Weights of a small transformer language model.
Architecture: RMSNorm before each block, normalized queries and keys.
Training: a variant of Adam for these matrices, 7837 steps.
Each number is 128 + 32 x the weight over its row's rms, rounded and kept within 0 to 255. Layers, rows and columns count from 0. Numbers have three digits each. The size before them is the row's rms in percent of the matrix's.

# layer 7 MLP up, 384x128, rms 0.14, rows 93-129, columns 0-127
106:119114125149068147151052124119179147107103116114167132148093198092110136081076075061091136159127205171079082196121183125095093176177129099140120104144112168111144161102131113111151154155168123111167146142110125112132151155172190143173158111068096143127143112132051165157150070109164165152105131060105137110117127103164105108113138126135162135141157104133153125079103123184127131140144
096:182135152074107131129131099130195169132088099142185122139077124171159111136175141196128167106146093118146125146101124142142094115090131122120102126074088153177160164149142140140131124121147126155126149152126148122178188043169154131094133100077168106131091095120161142138204019144111102140141083152120165095141129135152156165167188083154170123154125089171132119167117151121139053151130
106:123093076117066134150125146077140164079096119175146113114063130135138138128156096080164199133197147093072141129062081160155142138107105127066070119117046146108211132132177098126115114118107071123151140141068127159123119133143142096138135096127126167094133100143140131147142143119074101168163085144078114123096116141102107151122090163137169153118060134069092136162146117152177115164151
099:078126137176162123118110196156164114131154111184088091086158140056093113145112104197133167133135096095138177154092127160161132115111129100101172077184138093095126143155121081186118122185142090133128115173119140127225175121097149133133115116064115111101117127117159080151133150147127171128077134135142085129058187108123090137128137143128110125105073162149164145077120122089123186071139
095:111146109152121114174079149137160125070102112137151174096178090126129102044052137138154189150131130131185128114169130116160102182073178209100141076168105105099126129148105130087128111139108115152138144145115136148153169164157123075072092124138141182164093070121159124105133095086157159128111102099128125087128170154122142136099127119173172127160107158154099188102179065175136144096169
100:179103142111090097122078145147090059131154097093072147142165107178081143105136129166119170121116106121084153110079162096152116183156124124080073085146127128085128121089158111130145141074105164152126176166092122128119144117146122140130118172086083101131157153124148190089119063155127109161060164088170095130053197132084155142142142135106176112090092128056156156084143094109136103150140
091:089114110155122105131158190096097189117147100147136117171123116083120116127156118112156115179127062104122116204154147121114053106168117077150149156140142110186142144174128212129110150105072135195158129100154133125119132146100081085136157140113156161154193039109117141064138109149093125157116134077122141106108136142116136120182057114098095125091194153128172120105139126112066137136127
097:194152102128106089132169135071108082130141103171177120106059094139118159102171190127114112094096086127128099118117101166135086078144102092126176213103169148144145111097097165098157147116133126075163128125110052117074086132172147091185165089140117194128181141126128084106148102120180099103134163190174140114146096143148150134168125117139101110086136095156117110100148143136113124056133
097:120109205161195181122133160106162131115108115171097166159193185058122118148097072158143127116104093083120109107136097170160142094073069092156150165102089122096105140098108156105118107099166126123152162069109102127132189120131120121100150095084131131100068140126095129171116164145159110090136085136112078082163152147180133152096136089131152154107186112160174151134154200156147113085136
097:163058125098147120135154183159196161137065128102147101137173118140101161028132123140116126068185159106098115126096122142144167080082146125135079132107147140133126098098082155124108105111062148138160100135142120143115188142133135151087171110144124089070150112098105132136137087117133108157155091145176127121064090127078121139161114159133172209093098056116149160164163182145104124147153
092:145096163167101162142174176095070118148133111089059105144123161108110141104179134078165123168142104184130084108136149135119140158160074149170130113061125148057193147124143139136179167185124121165141118108167164122125118159113108114127159139180072090121162140129117085094117112109100076039067146087106143101095118060119167151126148097104123090080136126124123059116128124160158116114102
094:106172102064093076121183113131137175123118163159116164112107089132110110120160091148140131118085132173131072080146108086111123062096123063118159064147155142142127161112133086173153164094123111110174174171133148118126164171120082135112158167085113124126117082129153117126064150106131101103150125155145109155111188172160134184113104140099134118137192135133152145216077153151177157163055
094:080162105120126116150095143105154236130171107105110076102165166175153159116103095119172104158119109147140099167145132164138153137126169149189136111123092165098139152150158141118114098128184121119143128131105121107132238122113085184139103114064141047152151086144144138128207100121082133149107128140081166127082136183126103147116143141116183147120106209140175110137111139139143084156150
111:106167104124133124157124119097141061096149130052094105160112080180152179122092136143142132054129121103184116106128075128137099095161120203161146114190162196159093130135152092134099141144102101104165166120143160136153105083094135147126158116124103148181178120116101126166111138136129182134107103132093109188161129075112123162145149103158127061113212138077177103122119084150099185123090
093:139112096161195159144142169213093180178130123143135120154120069111135079083144129133126100091107193103159226134099112135145105165118153130097107138127171177075103050125084123123190081148082113095170143109120113160094054109147121137105151117163123106178180127140138121114139123114146166119085157138132119148163123137132110143132168098151108116113129075109149105123088195094125115148053
092:126149058114104167152124102145134162099131152115191081033104154106074112146104084156179126166113108118143126120148186151161094128101107102169099171090121103199087123079140145127114120162194195134126172119137191165162140100173104156099128080085140136165137154108070120120139157142094114121089123146120066154147148120141097115121199180133177098121082139129102158127102147145153161153085
094:099137119052163120133154117104107114153107056092163097098086110119147152123098108095171109168130076127113128168099190132158101086135116107145163119145166141095085135134085132133142152162218123135134114152172103118134190128094119135154130126116209143132124181107096095106115093168093131214083149190138157108094138067131170162089148164179155089106097153123122119104103096092168116127058
100:052136144183161102167117181130136072115140145110161131119105150144123122131089100138124134186092124096145147120202119197127127128134133139140139114200072112167146168125163184100151111153126138116137128154148161131120136116096064206119099071181150156090109139104153082111088124152171121136146089111052095071165089127154093149133073100162124142097105088118170201101137105105146108088173
103:140097094133114131091095144165131131164110133144119110078169186144101117142106127132101167131130121139193080116107130104129135138150164114130125074156109115074118126161185155200104216140113158136145165121145070116113104144167125120139109095146111113153114111102139163127121136141172162085105132091081103090084098127088134197132178152178178083072221088090106145066150118103133170100053
105:098134151185129131138112164158107158107162164107124154147090109116176143101136163138138101128081140106158145160095115150101161187113111179141114039145182186134116136135097061179092110164153107094113136132218138145114121152142094130098126086107097196147077172130170141130113101130155134104101162156166161100164146117149190164079169172170071180149151112190143157118136145127151155164176
093:143085151166093099170106136092089149143096151117114125096210142076100158093069126161145191168097118166104102114142148091143185197171139180125137135121103123065133118126162041118152127101127120115167119081185075113202115149137108136123127099112125149133116173109129143106127170132152153101114168141135163150136182132182161125134132136106116110124092135205122133055082152166094112134188
107:132130150053157127107134166148093124160104085156184102160084124143227106117100103131181103165163082104091126095126126117153119079085083113141172069150128144094085120123144141104076130124104136186133152121193133117154186148161164144128110125116121101165121141157102083115118108161105156123082139107137122144079066148119133082076162188164049105099100111173104125101117156097128133163061
109:111162154162133106134121125070119149061157205114122135118113111101119177088164176195120078127136134088159070138121164039092099082149129140143149092051111153171111116128173128160169102115090136072134115107115135118152157095113141092183138102150189132178088121144068099125090109146131171156176149108167142098185168136158139118133090134151144150124125120062129134139153071147137182101112
091:155144141067150090131156122142123173155106158139155146091138056100079129139144089094106102113093151116141157177036129091121090122127124163151129155102174163133110154145132129156142107132147132128121140193188083139090137139231162167077134106099078161206141117122094147141138144112097077111060130112124129141095122108121121145097174110153132130080107122111151144135099108064188194101073
094:167094092148132129142151115061160124097057162079087094169116095150143074134104107161111125099169178176124097131124122076104111116119100159136123076137124116139077102073123118143136177124120112140158107142115147173133125161091122154047143175102093183208139129093075110124166127111129186132131128117163138080177105129119103180122069141152167115166167103186119136124089188132092065160118
100:152127150157129117192099132094136090140114114135093139113155146115129173132131171172132092134028129176137157116137130148076143182127113115167155091119077142139111133134135126106182196223131222117156136133102101089177114104152093137107051098182119119150069148130098139139147127081126078084098155139077119122169123127135090146141107116116101151187161139123148084159152101097139165121192
095:107118137165133136108127154127063131154143132084126135116095179118128130083154137127105126110090101128148105148112084086182146084134082134193158112055144102124126058165119130103144177102128173146138186038100109136135145131086090095178149126125087055123108127064085124083125130148109118133116088136122132137216136157198167122138109086096107170117069118154154181127115180167098105093137
093:096091093113113154168141151073196130104149097127097093105128182098141165134089075129093138113134107167170142126092166067082116167095123087067095148136094088114154107138134092067132151124079153134107073111106056142142108128047100136150113130103116147151088167148108058077058105138086130150137163130141153094137082152116154079136157138118107166132157095093114146094123157119128140102045
094:072133109094086155129138108129141131148157089122130073146189117120129169196135154107180146193169176129072112137111115150120108113121076080143086158118099127154114129216089152171120145161103114132186185113101080122090149102142116109182177114162170064145126140144094157087170132167129103130143112139135105188155160073093122124142148140137107091145138131096093135170122172228120161114129
111:108123177211090196080129174104146142114156107136113144123080135101141174125094152113189159143101134106143124137179113061181140098117139219124091061117137138118064162104129129085099116126090082141167122133122074115088176100143162119091122124179140177093091136080125146139144120147079083129106115137131136089140082087098169120150085116120105125109178110101151125144089099094101069071134
109:167140044102131087149101053204154132132072186110162101074131083162140122144117153113116174151098135144096111132134120122157160102123111119168141157153186149113111148162130153098090150097116171132119135094118145131180093164112129176161159155132133108151148167118098067109082114168114182094136140103200135130143139172152128101173166163138101084073187116129106033081143112114119167113133
107:127149105197096119103108135138073111141113204091096157148165089112115114173130082032103102190114074157123086136137108138111095086151116149115133111107233158137055094133172144149121090130144081143186129145142136131172107084115155137115148115168138141154121140074132112119112156173142128132123083155127158148143180148096148084127126061124185147131124113100139144165094183105084102084098
104:159167122148100185144092141179096116129176097086120090139189138135199089190155169132114100099120088158187139120106130118197141120116102146076147115128114134118128113144153145161175125126107159113061169103167114123103121145087068135170143126125066180141215119133179143150109161151158083130084126077111095138186076157109129112150075083120090122122155149107091102140160169076108110147144
103:122193162121125145125113128110116157141112134147212123115113063146128073119164084141215143178158099153148098150130201156161153147131156153166118110106125131176079132159121120151111118065142169173123129198117118159142108151088101080087088134085114153108194141146135171148164142128086123109120067102080131131156131148115183108145140117155185116145185104135160165137136081061158181127101
085:120152067116137168090157134170130121105088160095121121197195111117151134139115093144123089144128098114119124162129145093109068100151155095137097194127108137157095122131140150089130086176089161079105110129183136165064127158134105166132083171162147105186111137056124150137062156127079173139091136132132080150111149097072070189136111125132169101157162117055110141119163097115135141101059
100:138106106122156084052158147109185107140115113156085108092116154172088145073119194132117149127077107051085168146124133117101167096149118190150118159159129106138154106142092101107158131152070168075104071075133150124166132110080101112179139142132168131119100155121105141152083158125195199112156115139133081134137180104129161180120113107112120127104127073135042091130172097126086136149113
103:173171157061141168142160175126148104175189171157082111118148176063156109108156166127096157111148065169135068080121118146157113137239124094159175098134111101149129150187166133132143111122140123193153078133152122101172145128146073140178123131117143140102117150165162117139128151172170170110072157162144065147159116110091164149131122121077086124098133105148106112132131148131084134144092
# layer 7 MLP down (transposed), 384x128, rms 0.135, rows 93-128, columns 0-127
104:158117116111118123160107162101088151168126107145096080139114105075111091159039149066101128128119115173128114097155109086099113127152177168130103105127081125124121135103048156137157111103173164155122082083154122127114127156075104112134153091127140143114129060112142165116152117144185130183146177198100144107107095159133128174115204102123077125162145184134139175137076127125140099034092
101:127154104070187089117141094161067120167151188115118107108135108119052092124086145096098154100104142092116124169132128123113120132117179108160114146215139134103159112149143161117121088154099151088203128155104083183109139130148085169169076105125170164132120144173102142114170135126106132185150164120111126066143142114072096054070141145142114126068129151058110128137105195146112153110133
098:190121152171148126103221131156180139153131159116152154167078181152164164119120153156140180123085093090149093109102096150149137125177118066136089070116101129140151084140193091117111123129070085104078170105154161046118144182120141076153190121110101119129118139151129162103132137118113144167130176091100153114135132081129114118172119171155129136158102126184091182152107145090139106187124
099:078138135150109122113151067146178120174141129135159176103108120110106157141132155127151103136125110162198173122162167099163120122103119068110104142084105092181136079120132117136072094140158078108116083104101152116121125108110154129124099136144106106142094182082142107079056142196132109179134142130135131102153146077175100189190154100080119068086104110123149134138153230064099124149166
095:094098150146152182165150136091078166125148114125120115136158137149130101115187082164151096100086124105165137157123144048172077113145164155100075214145116137090150138091094178130140123056104110146085117138137111185132153107099138122133096172093083065153111176192130137126145109144130120105118086115120033135140102162130151124140153128072117153087108159081155123119138096090185179168136
098:103125116147157151125146086128075166114153165171094132147134094155160121149137091144165111132147123139174125112093126147153123111124084148144102176147095107166076107170130134108106126178231126111127125126118164142142108115087192161155140168103141120137162125072147111147170136108147080083129228085115089115166136123107062056153117150112080119162115136165187079158083087082142123181193
093:129181146112142142179097195147102144081126131106177131128132196148111173093109100132097125160061124099136160108129157151155125176135146077073130101098103062137097120068125110132100087116093144177158068174095128147170078130206131187144135137098188086157109149120143124115108110146095080119117085169127129107180132183116131123097143136064190128121114105120146109121133092110201116094162
097:075093106089156051116078079186145122142120192124100171177154148194134115096164127214097146139192145151140149125165157173143179123130113162150087132154150127132126119148126102167157114128112105103087079159121113147143092143149129167119104152167128147105113100162133144141137148145178107115172088154129147083117137196116126146120136051203158114057125177166088124120121096133167183108122
097:194174137147126104102179119091167115108083107123086147114119126159119091106105097142114134153164073149136150171186136137120067145122148101106208143134062155074116152133193144111149077136105165096068147094066155137173111153164115155099155151074180135114143172138174119125213138077158121078101164102179149136091121163132166139092152139159172127114090159120167097137157095118124137113117
099:126194104136123139176103140127138135131149174089148173108063098098146123148121160133098140147065119140140115163150130061128113150158205075168145126116149104144133068149162109157169106108123158128103113200175113010152116076146069122115094167120134169141099113172133134078109152134149114131103133097165150169164170126128115086187137091122109130153177165163123143076097145129073134165105
096:107071189137129161089140121100146130187135154195110146095170165159132087152153115137131162109106139086099103108086194196105134080093144084147136121131148135158191208103186136163132130085135090153133159117116129161114118107143115113095107106131123182127153119136088141084140098145151165098181053164128190152116122123182154098033125183122149116119090078144145148141115115089158096141139
100:063144154082135107148130121144127136158119151181135109149120123165174152179092133099089141110088134109096099118128089139147102150132156099093123132101088129112183142102152113076155098144142163119116102171136102160170140111147070135118186126255088146118113103080126151131107083032115136139127084165086081139165086104110140157175167122186112134154123130109110149123116125059104163101136
099:080125140140121095114085116102092090101158154129104151192134151121134090082154103102119063127049133085130142099145138131176108194143246080131160157148151092164158075073147083152137166148063150081113156112109151131110086128104131105200151104078105083149110121113062097130144102139136105145066140135093129107113124130129163177095133110134170146118131109081132153115074116163133118146142
111:095104148120075117096192099076160084088111133062088168161162091102119108151099119133117198082112155125166132141141089143148085036110136169138113178101136130142130134125128022119136153116140099170127186157164150179132070101132099088166127096124180124129158125114118171087115157129145114151110091139149159093142144150143098115080153131098135111193137196092171115100097136113134153120076
094:145138137137099176118130110116128147141129175073116116075189167066155133131145155150186168099196163174065168134094166123093170144140184133130112129099127158098112145136140084105155086113118122165192142159111145073181143131098109159115149133152132088113157078134153113133175141175195173084155153139159123125107158118156159159148179088182164110118111154159216124133128110070122118109070
095:123148214093132177137143106145108086161051121128140083070110085148132128130089115078085131080131150151126159116100104129111082101166118133128139118096112147083122126095103108144122118113086127189069144157191142022093088114123151077162100110174079157113179134080132092090181109125137113155120151126124087120201123125046104123162144131108105159140112145096127112102119127138098168182123
095:113160164171113022052156126186124115113143091103155100167118051113116144126105134160147170104148077187100095087134079116083161088096116108080076157099147109123134111142127110168113133123070164156073150153102107112131120123135147157142099070143136102088145179135153171152173141100157171177102116110119134178153092117050138146107084188116112131115104138088117128119120133091167129128173
099:095179151102214066148139142150097082120089102101109161173137134203128109122161147072102134142137155127169069137158174165146123087155120152166100177159140142106141159156119129096124116106198174151151172143134104138130157132131105122119165139117100139178056085155124142139126123164087140125090157154166107190147102102127115117093185111189065158094117129173112103186163203128138114146096
100:207083048147125128157116113112087151114101138164161104148110112085107156154064141106114135103157137117099110092084131134154083214164150159134132181120170131185110119169086162126091189057123121171057139102130138149094168095133159125069171108159131107123162107169128098130157176092098139122163087163172127141113076147096127119183101136083136187086130138098133147089157130127121134157146
103:084098157090140190156140128255081120091136103106101165118129103156120126116144143147168134079140134115102162146097109123157183171167132156174110074103110102108126077101160104142061108137097141078075126094120117122152128079111100139164152172158169121145142178130101141107061087120159154146108119091153105167152070094076116149143155146123187105147087159093109082173120108096138125087145
088:121117072114193142177094097156116141130148087152128122155113088145142200171085178150093070133168093146148117111132101130108098079175112102112093148110151192128151133177115180120111104108095138137095128099170147000102148086135171200099167115134080113115131130120150108158076132163131168085130125166091103134164128087161145097139132102137087087100141074112136123176130148106100124169148
102:136124100026134113106149169141107127139115107146171155132102173152161129141094171089165106126071140075114064104128129097168125158190113089102116139134145079115156155109145141156069121145124035136145116079096058124142110095131131208159097131162145106139120165129148097157147076144118120087120115095093138112085148119073171116131127144090098135047158188112056118128155124160144115151141
107:102074162107155108150148078099093093070164162161134159104131078131176147130162136115136125123124109093172097080072147092098069137188084133184121108129123118078139097157137153153112122138140090099082122137156192173164194129129152154140149169139206090122147123093121116070176150121135116173154053104176099107156150156099069121151091135113178167128117120124126097156150065115103109096161
089:111164100118098125188108051176149075097109157142152109126100060179088083120141107144122118079136128137084107143206131127147124176122131146114052104168080128157113138128120099193127139164132150103128151073171172163172062148110175100145106151107059139086125158116143146075111130142087067156083127115143129184146142127156112165163163138131085090166122098124160086096172140113115115092120
096:149160129123136105144080151100147133077108120116142116116093089110130126142186136133088164176156096124133145103154152149132133123072108111109118128143169101172056154085144147129144103139206090099082183100132173152121101134090113163122150073102101138133105104117101101143106149110177142065112187119088153102112152157203120184076147139114112163110165166164137026206129137098182128073140
101:090123105157161141078120091126168113158113080116179131128165119190087092172111133175143091117105118135181115114087120083096086113125173161172107117091117121141122114101081139094060176101070128174109107112167118169096137132107095175114101093102186184154186103154173120127089158128104147099122122143101104210130094165156130121172121130153161186193129084201138129116126102133113133069123
096:108141100134085134166152148113144076160155088181113068114132051141118138123165132138182099113145158105107048106129110107162111106124133041123097177098072124167167091120151105158085144129133161134076169096062102078176142110146090166145142095163110136190117143111113123150140155182102095140140136124120099124132126152161200160110119081108163063087091125142147103145116106136178088074102
095:120175116053117067159098136050102101133148139154108149111116072119109133072085101177099202158153145105109124101126148115123124150087115124162152128168161143182139096087176148126102176131108156113157129229100185126132157130134167097110167104059113157168143151121074150135165190127157146142165093097124136110091081130119098140143138140101139086136076161147137140090128080134192153084122
095:127160113138151116106100139136149135116113152084056084088127145113083126196135101096084072133087192076150196116156168162076128149126114092172131072149189105114117193069114113075094185122104112147164122106136108107112111087139148084156146081078136125121117137150135156163188143157195100124149138128107120115138103135125178091163097132087154120176076056151148174140095131122119131144170
098:188127122161147114103109113093160160143187115119162115182093185148119098093122172161169127135159124090145102106197213091162121117119174149122140205143121078150120131125160133129099127131135125111077123122084077149106135130104139099090162134053133200093149168109136170121149151099099099156154133096170183138085148114127147104188045115121128114121081113127182125100135130076104116136199
109:102171116155085146093150109162160115117069149119126113146157110160203105129139092088108141120120085108147128151104167074137139099157097117118096190147151118203118090152102105051138078138125125068128154109103118135071104102114082144118116091076071155164119096146130105097082191149187146107085110037067102127115113148125141181122084083125133127193135156158112092105102114116117138085121
108:145142146076118179149100145087102154164106089145139069128147126127083058076152142184151174092136163147131152134141177150037163168101170111139195087126122192067132137111094151106117077069123119102177119173177087140098159154141136099150133109129130150143173143150119071166165130088151154118051110172145163150152104112079123103101102121080122140137107156095154098134149101133079130115133
103:094095098149083106108166137070165130119184105118127147133126177231122086136112047172098160110066137179165099162079135139137175137140145163115150084136077161140136185132105106175130130170098111096193114165125074137117114145110147120104140115147153132167154089091152159155181132211065136134144120171105106121156109168076149142132125114159115096094114087130135150175096101117086128113146
108:155140116187088156094135095176149101095131153165151111145122109099128092166190156122100126106115069128152104147119156149100098111145090148126120124133133150152087172113151171162120137089110161150133126142147058131134081068176145164174159124031084172095150098137106127122085142187103141096108150127063141134213099150166099115067123166145159097077142148157106159213113141137166140100151
088:152140121137132144101162125130148177135215157126148146139128161169117148115119098122047112094084178149102123126116137112156138122109085118133136073138138115120197115107122124186164142090176107175143083157107147164163109131129099150079147086087132108145090185195159107115127128140110124063126120150132172129134126142224181168088117091165034169100153114154151106072120154161133077145161
102:181103112100121128188122127137165138115116151137115136061094113139108175188082093141081133089149199170135127145135143075140082138150135069125188077147072145139123089105113128101128084114142117111226131146117118086120118140122133092167148134145108155137118168124179200141115141103091148086135106141126149144194195166156160124172090129137121175152156144179150171101093179177113083100158
# layer 7 MLP gate, 384x128, rms 0.137, rows 94-129, columns 0-127
104:137100113119103082061055139068123170141127084166121159147105125042164116190149095122103138133132118143072157155101109114111162060155058196161135117127096156118124078127138163155153201113153163125111097101128158156132136149162214136174166177115108095069129111131116075142107153085161113150114092093124170159119116108107084101134136117145120119107115184102110130145165117101075104143139
104:104155132133175152086082126085164113132064152154135124117112131088127135117192138129133173153125082110148123140079126157140141161090120158126124098129093082104133122178160199123163169129111122222164150116138144150110128153159146059143093122132096027100194157119088117125155155112191095173175129119064105154117112130180086133088081158162141103139132152063095091126164135098165149152135
099:126199106077088160119099000082072123135122131135061164104072128112137147114141128097095166189135102115230138089151091162114189127098138122127191120134110101153151185182158153120151163098138131106103177146108102120145129120103174061135076116159098157135129159159087133130128157160148156112107172099154085138156099110121119136161125147101132129128122125163125120108142127107134124164076
099:141117141064131100101094109176148156167067097081144084137081092195098158142107161212118148100141123102145119113084130124096142060159132093121141209154101125073134075104106106151111106153150153158142160074153130142108095158139174090164114098155136084115147185109080156155139144118129124128183138164086135136143166165144146092114092176084089108072162086133127116148104127091058122099143
098:097144061149157221140086138139122141158093097117136128068133145119162139079136185114182152161200160096104131157165102126072089149082107168067157184129083162169180104114081173171123105170070077127150121130160072180121164143104142148136154135098127137177130128133082089139134124104114131109146077134060145107122125135157124156116103109101107112122184142111124129080138138106154159187122
084:103124192086093123113112148104087150158165156095124147169105105142163136060108117087096120132059143096156132075076106174103089175113081070104157084189111150084137173058120130171112106099138111094122095115121125132154165112144164104155116111091131119141100169124154107102089082239145145086108123116094080128153143124172120142131124128132144084128209142155112178087120105122094170141142
102:147143065112144121086093155153150105119099111125164147099097134118113141108101142145173090176120130184159137099183127112093065158075156145134179127097135140154176141166167153126163133069077154137031218140154111124142128128097120097159067120114197067130124138132115161105164133162144144142158119066166136146160173101075111101126146121130196173157100123080083132157091119155115136158101
100:201099042092127105117135154093134118173127102085121116079086067148108134116088118164122190107192113141120060123139148123094110124170105124079142151168192152098110116119118092083126090153123148120133112139128188121118119159165136156158166104175176085167127135100051119169165136139073162091148134141147156147107126145167095104134101125102144170142146145136088124117169155129024074112144
109:118118123092163116128077103082080138144124137128100158134152082112140113106116200181084114115120119161086107092186085079083116144165178113185168118146103119085129075150145186118185095155147166136089186146160137099141084095198122099162140105185125149128127132166084136089088182095107085072131139048109136167154134126150081164115120099140098145176116120108160081102153121103091143109137
094:141209059142134117138114111136061163155101149190156131104115125086070114125100118110114157142140131156131095116166101151161126138202120074156119077179064119168139191072116180096110114092120088118082159162152093117169136118149157073105113148100138135145182146166143107080166129094169075083138149161126069161155143114180128112146107122165101123172064099124148129151131136153105142169096
094:114145059090098094129126151079153118063106083163133172192155166116137144119124169138138116098111067155156114114143149023110109143143116123101191161185133119116112219155122109062169125108056176092136125170136164119091139140136123114124123104151108121140144119078118158076095125070100121142181131147112173200129113150116136131165081130077157101133165146110138098141115115105090115083110
099:092211133125104127077087042139145142141125133109083129142075156143109128148091182079087143153112108148111146133133128124130162134115115221135126121116083139088157109111128165152140109193122170178085149138152124137144182138124189125062134094189119129083111104142122108084157137142149110096113134092142060146125119057184099151055079154125127056091155162128106128135133148109144121180119
110:108159148105084031125115117143148114070093127151144165116163124130176076134117071180151109155116181098120103176121073167186095135096111148136123146129112134122131115080134151141105155100159110139112161133132172179127132073158103130139094175125147085183186154100125104068146129090173170151154130101115168119145127121169111115077144184102145160175100197163177170046130153140130158107146
094:112106143161123100075123122143094159169156129131149187165161122119144155109125123065163085134112165126091140145145134175080100101126118161158104143152115111129140182157116111057153097184130069141097126105149115139089093085160132160125155170134150100071162115194102095098076114121130105134109196169101072139122059127149158086100188174097184125087107095124134096078076132147096063168109
091:135161145180087143125107133128195058155170121141058139115084059096141121121087132103131144140139120163136145106093143108099132150155125143168191158144109180145134142163106140109117140120124078073106157111182155178085095124165112180211118167178166156078116106157140157094177141137156170088093160105113097131104118110087149170115097110100153162178105143096166140158116179154047125111105
093:200096129057089098154185050135123117188147102178134111136138146108089141094104142064125150138150119072146116116147158106099156134135154152083183084143124120100139104136122130046098166103116137162122129072131192173100100147124093137103127149171084116186119104124113068177127103150081131070097147131160128182106144080112140173130171109102104110123174149186149154073132123119119100144090
096:154182166115130161114108200165168130147141099155074148108096131073140176140144157142119168142127109150132123140097183133158105103208108120134140201175107092128119147150131105049123086100165092122129118055152102104151117136090119121185126132144112140152175163123115095156197159163173110082102102108136125140106118158139045129076105083142101132122155191126178136148153150082126091074095
105:174152161086124154112138111056102144126131137156171108127082114118139151121104081133138138133168164111067150110152114127149124133114114137125165170110118124145119127144137134124119160152097100114101156108106180178155116098101170137151151143096133096107169147187124059159188093091092082187152094087224121190186141103150106060132059148098167175141090142082122154127115167159155135111209
105:169146134136136110122097160106085193155128137127158127102084118101147147065120113179084082099176164105094159150134086156132143135145137192129147119169125131165144103186143170137072098142205104141082117123113122137184108135135130076056150056095126140191126159149155116148116135073121101110096122114215103101141155145172153162067152146156151182138178134113102144139185133133126138186162
088:141107136133076064099052086175117078184126139131144115153148169068096197110146153113107121152123136112161117086123108095110214117123110165111149086133195128066125088121173145095109178113097105078148123116124144080112129082179089107164153106097139136127104177166078146107146142128070156128124149101153151152116140093128107107115158137144113111201118122163213103100087106104152133075136
101:188095163089161166133138134081056136124136102158120101105177166071130165117177075123149171130138175127119138147138176176168133123111114166156130120159072135060095093118181150117155184131151146125136149136072114209186139120133086089158099159166155138152184134067132115095156142136150112137160171140071137120128152123165080112120137122128152167202127120169158105112185146114147077166127
105:146094142170089020135051080079120145143103067129121094126110142106099169116151107108148117128115117183155127083142190111114167115122169121127151180182158087093137124138197185075113116133153126196142149118093120131136129123107098100150098147114183122132170179119074134149153091144193140158167162139142109148109196147202108126130114100158120103105145185102134118107123150143104092124166
090:157114156170146143119061172167102118140157082120073150122122112098121126125123173112102159126142208133064122175162097097114164101137072133119123134157125109076122173148128142134119169145138108170140067131140168134076180125087093136078128128148081071105133170115089152156134136146156123134072177166148081082070098171132135103116152144135125070133166174076062176143110120058116079104127
097:122136122114142046109086089136156146150076145163133141161130160154112179099112083103115151137140128111122061162130150130079123146192134176127090198107173120136114064104113083118132107118126159121087093095102127178139199161148168101131097092111104108098066218130069140064078134138136178147097062127173144141165096142111142144146104130139148105144129125163131124046136155155164119145119
101:148150162118124160107159089075142149130119096141117157152150187086115200122112125081136143126094169127145129079154139179045154129179114169109121126095099084136162111119143099127102138177145117098131143114083096189168142105111101145083108135209133079097084158098081094129162103134202113161118179173102081178127163099110127113146141114152211139143108119089140147174152142155147123203145
090:102129143153189140137090192136153081116118142114155100080103172102140150152156166189111240136116037156161139165078118158130104120144113146188193107136128111133110150103179142121161143091137099161092117074144150112128160098167114106106147056117156136130157103085124109114159120131118167106136112143111105166115096132150121192109044130119096107119150173129097116057129113105157128091175
093:104143120143149135126168073154073148155131107169164118066143123088090122122146104118165160106139129153092155098127096169138119096184135156144150136099111055096107194164129083133089099053126184139074134110144088132102166115197053141153120132152179095123153119120120105155107087125153115082116164174190114096159154149149140059132099095157160110138150119147054135176103170143124093080159
093:075086155182109108078102116146092134124131148130069051119118131134166141118100187092129135156216170089097125142093119132125106142160157088161157142148108086111078054157174158140110107142130142133144119150079123136136116129147122115158116113147184086150152116130117156138191165151057114102129131106218149146141183102103105104121214161144162155168143150104081129183168120133106152125177
103:132150179118144128101075164081142035113104118149139130092129191103131142146137143157152189142138163131116120087130114104156148142122092205131177142208081096113130153165134150105111201116093125218142138117141184187157154106157214134144147118158142105116115112125115076138104129137118097079166126133168067146160108113093165103149107097085114074123111134110115119078136156140119093132183
111:176179113092116097104096093100133136147055114111156103106112089154155120122135095105154150167145148119143115158114113182131137141149139171147133137189175044166097172138132103138107160136088154105066119070163121182145153123094147089174130157140106141121152180122063101125158129141132173124135096054149061156192133182129127119119121111126102120107193167110123071107095094095064085085146
104:141130142132108061067077131115166172179092139171181141163107087121113129175131143116084115139142149162146142088148149171123092145142058151164121154103132094129159153159185143112095132124076176163124169104097123134141126086179146103091177189120178058091083127140112154097145165135178112141183124136121116078152131192127106042125063141092120116109133164090119127117097126138192136106139
101:144178112091139117094109120130110123123091110131126082130119119049143108104121094172125159158124132132162116111143081139135147147156096079117151203115167057160117091162141146119130122094129136165044177098165108138086076099164142169203154142127138131171189085119121094111121175114189119096105158064169124122178114189125130067114123094064162134104122093107081131070128182116125139150127
100:116162089120187119081109108162194116136120135113150117165155217102089106116100111070166124137152142133141104192127165137076145120166112135070111132149072153152115117146150124119150116140181108157130117108149121172134172119056239160127129197144124130045105135163033095145119079151150118140113102122110118129085115157132137134113166172149177145148117127139147097106128134084113078108115
085:154135168053138154112151144125139135177162165137128175103130124155136101162112087145089139077118214149098087114099053118132139136157126140143107039105101124148069068099104150100124101054203107088120137154119119111147119157168131145135176108148167141123171111154131064170108106152130108109163114096096130095108124159210096150129078144154111164104159139149175143093113154144148122193155
105:191157122161156059091159088157114149170129131092115111159124159073148121130167160104160063121191159091094051148111167096089159153159136123096118130159141070092091069124134076127130160125081174078089126137164111170107099117101110135131152136108159096135140138139041109121176124165142163123149120084147152140107127130140109063142153097120109151112170174088156182142074126127105093111188
108:216136081152113168087080131100112094127145082156086080146149172110123136108110110119105164172131133099150084092068082096122154106159087155166150076142090152113140160137151157143161096169115073233171151148151150148167108101132201110099186141163110145066131168092122131107154135108106109186140144148119102189145170138155121130141090140125149147130086117114109106113155164156182104163103